config.toml
n_layer = 8
n_kv_head = 10
positions = "rope"
rope_base = 30800.0
rope_fraction = 0.25
init = "uniform"
init_std_o = 0.00421
lr = 0.00826
weight_decay = 0.0
batch_tokens = 262144
seq_len = 1024
doc_mask = true
train_tokens = 797700000
dataset = "wikipedia_en"
Each number is 128 + 32 x the weight over its row's rms, rounded and kept within 0 to 255. Layers, rows and columns count from 0. Numbers have three digits each. The size before them is the row's rms in percent of the matrix's.

# layer 3 MLP up, 2560x640, rms 0.0681, rows 2068-2150, columns 352-383
103:114099162124180111186116172159156112132188097155191129161056176167119133127199126158057144131102
099:146083125158101150120126137066103155108118110145165135104136134103128166085171143055090103109114
100:155148148118172178161140126085139125169166075135149134146132170140120115101143183151143154118136
096:107158107125088093149071116056151080097108166148062112118168081181098114143117123103140169095091
102:163146156133098110114181094069121161175197101119109119090141140138125106139128108135087110191110
097:126124193209156118095099148134111142127099113129164152187114104205157121108154067142135201236191
093:146115106181136067135132171113163132191189053128135083048136126157160108131091101115101094180096
100:127083126063094093157201101171147108096161120085154121087138179141084146078132092102124149133200
104:147128193115130172152100179167171172108175099084094145132050168092118094096124165132148124099097
106:117103128153109087139113182060149144144137106116119125104061147154144127161121124171133139126158
096:151125099072133116148067137115091163119160104164151123181105130159119123132174147155082117101152
104:128111133123146138120173136080101118148208108174145149127119078132163153154053164125113168196111
098:094138157178177143112089089148144120212098116088136073099128125085085121109139086072157098110087
096:150166122153099047098106132104174108171141125121156091091098174126128119118108131135163078179152
104:134129132071142164150105119121169118134140147082091028074118122118076111121123091177112141154093
105:134096177164111119141080088176113147131145089111141127102166126137101151126127103163136150092111
098:155101133080162127155133116160144130159155100132185114075097126136108124054063134123127148121111
100:141127129162115162121165201095154135143115086092107180072149112144205211183098087072086118139174
098:095194155124130135113191088113078124180173089188131167092108126147136148190115175149098131152156
102:125120072110157160146146146098115105133156141088131178113139101160158097127122109163124106166125
097:101133132149148156189154130118125171100109152128147121118118121082124120177142140088215163096136
108:123171122066110078171175118112149145160143114234076084156074133119118101170108108134069115099180
105:156157061103139143131116090119125127102106138175112080128070080063138062149095167139120087098156
099:101165096098094149119136120158122104157154192166191171055099090090160102112092128162191120132119
110:122100096135183134147095148116145126117154083103154149131164114135105076110114133142113091137175
100:096116100100118133104127127107055101099113100125166053098154151125166109175158065080168143092193
100:127156174146108146144141153117109093117110155134145137147084124154150123069159147107175148110149
098:124118119133162090155109163118082089161111166190087143170172104159071070175145098165118129116130
097:147060100117170043093100066108115149176140157148097114140146101104044175138111124150144131111098
099:149082152091118068137152091116092083085119126083191085169110191163094141152130128172156136166100
093:141121140087151183121077152124164116097119077159087129116092163127128148062169117160162149202111
105:125129177137160159088126117151125145133195137144153148140192113101138123124060150149153135139049
094:075171155142118064100086108129123119103139111128080113127139139049119109171117151136123161111104
101:123146083092133143101138127113155090116155053112125146136141121127134112122120137140176147117160
107:100185110119172173172122148128133193098149200096131125123151114169147160184178137143084133081137
106:144096039104105088106084188109100137193096099145144081147218139071174150103108125071130169173145
097:117166168129140197188137144107146060164072120137123135091137166160178139108132111114107051124144
102:106120081178182134144101171126139132113146088157111124116146138123133140146137121126128159173126
097:144070136143120122117134110112156103126160124073133070149150179133113125125092074083094101152119
098:164169155134147112120155091094125123120146135067138128058131090140174101089090098135106119131225
097:116103114152116072096161137143127078135170103064065090083219162179169119164106160138181107099171
095:114149132154103131070168103073107165088138112173167103080096153129104089149123170088144120133132
092:114104159109197126142105114144122124122174070098152123123075114066065136109121070097123141108129
103:096120134104107107121126105135154130128114107096157051108143144121133128174164075103134124125111
102:158119137156081181091133166146114120129148113220182121089102152147074125159158082129178174121101
100:114112158123162138123135161097134127156169101148156170102074082182140141080166049128152166086192
097:137129122137113116127111120126134196091061162079136062133156171125161173100168062112118158078122
097:076141097084155153057165140116088109162152124156121100103151138112162145125113163146149185116141
094:094141168142128082099188116156120109166144092153103158145087101144187160140097176108094159157119
104:109172181141122135130137175091103110120176117033094152122092113120125137163148167136139130152095
092:103110098111117110182121178091193108157124133142124098101145126141151122076151097124130089141085
101:154184149119166102159111143163148149111061132191133118177156172175137102158072084165143110167080
102:141160065062221128168130129144073109096112115089094154112048144156144107156138127137139056168124
097:107156147109124098071100095098184084158096171069156077103153163107145105119123121118083142184098
104:110146108156108107183144156176144118135130141100158181117128122147137173110156142120069127123089
101:085116086057170163081099126112161127123111162125129130081094153133127146150162174111183148160188
103:072142154198128157097112136050128154149125114120138089101138144150103130162099081087139106148085
103:150154131129148105069158137097144089136147110141105150110133179143095097150108113119154168095142
097:150135102125158121132103113126139127081110146155154017142084150156163117114119142113171132167179
100:059125122152166100157154082118122195146129080125197156122162124110131144104112083078183110097123
104:162117187117147089081101172170132166151179096126170112088092160098131116094127135128123111154086
096:081109159213152134099158135101141100165111110127100134131059082108089168160146100114155098082141
097:134110128128144118134148089159060196153131107142137143107152158157149125142150174076072152141098
102:099104147144104082183088175131145090144102184144093032075157099100137097105113108131094131091105
106:117135183063179083134110142089110106079141112156085142130093128043181120129075161078191085105132
097:216089129076128133107124127111153102144151088155164112111105144147097104141128167087128134125118
095:113142177113147095080127127141133100129081146140162085119152153179112141151117107123090182155116
102:172153195179175136139119151130178109099117134077179139109143159076154076155057104155155142190154
096:100146119150120101144178141115094148104122131163136138136060142092168123141138092163171121071118
102:139110159122133155125152095173157107074161104138146111118142121165080156141087117210157139117106
092:082120095116143116137146175194174085215141146091126094186142147107094161097100149134145124132192
097:194108081121139118161101100114114083173088107213206200115186132121154100165137133079157140157121
099:094104125064097138166117067168139096091114091159160108163157109126108057142138110086120114125126
104:087090155149147135198163172129157160119157113158142153116168137095161126132188096136171151092068
099:164151176137133084102096136145127106122200152093100099107152119089073139136098115120120139172090
106:133184199131161087151093191194138090137146113116106132101108163127181109103087150159131168134064
099:076161103166123166120122080178138121129152199234152099083132156090122155130108123135073121176159
096:137161076119120146100155085146131127213168074134081104167108130109087151169117098165098088131109
103:163105109085075129109181117114048116145184100150152124178098120134136192122081149100074106107107
096:102148094132107124119100153116121120154119114097117183119115180105194168141125104128109121186115
090:105123078149137179160123073161206176117094141125106191078138139143165210085152144134196129120143
099:146055141116109093184129108067153122104150106111167179169126170114123122134142162147118112157154
090:100158131125135104108157125143123128041145124098114146096136145141163087168118124174090083127143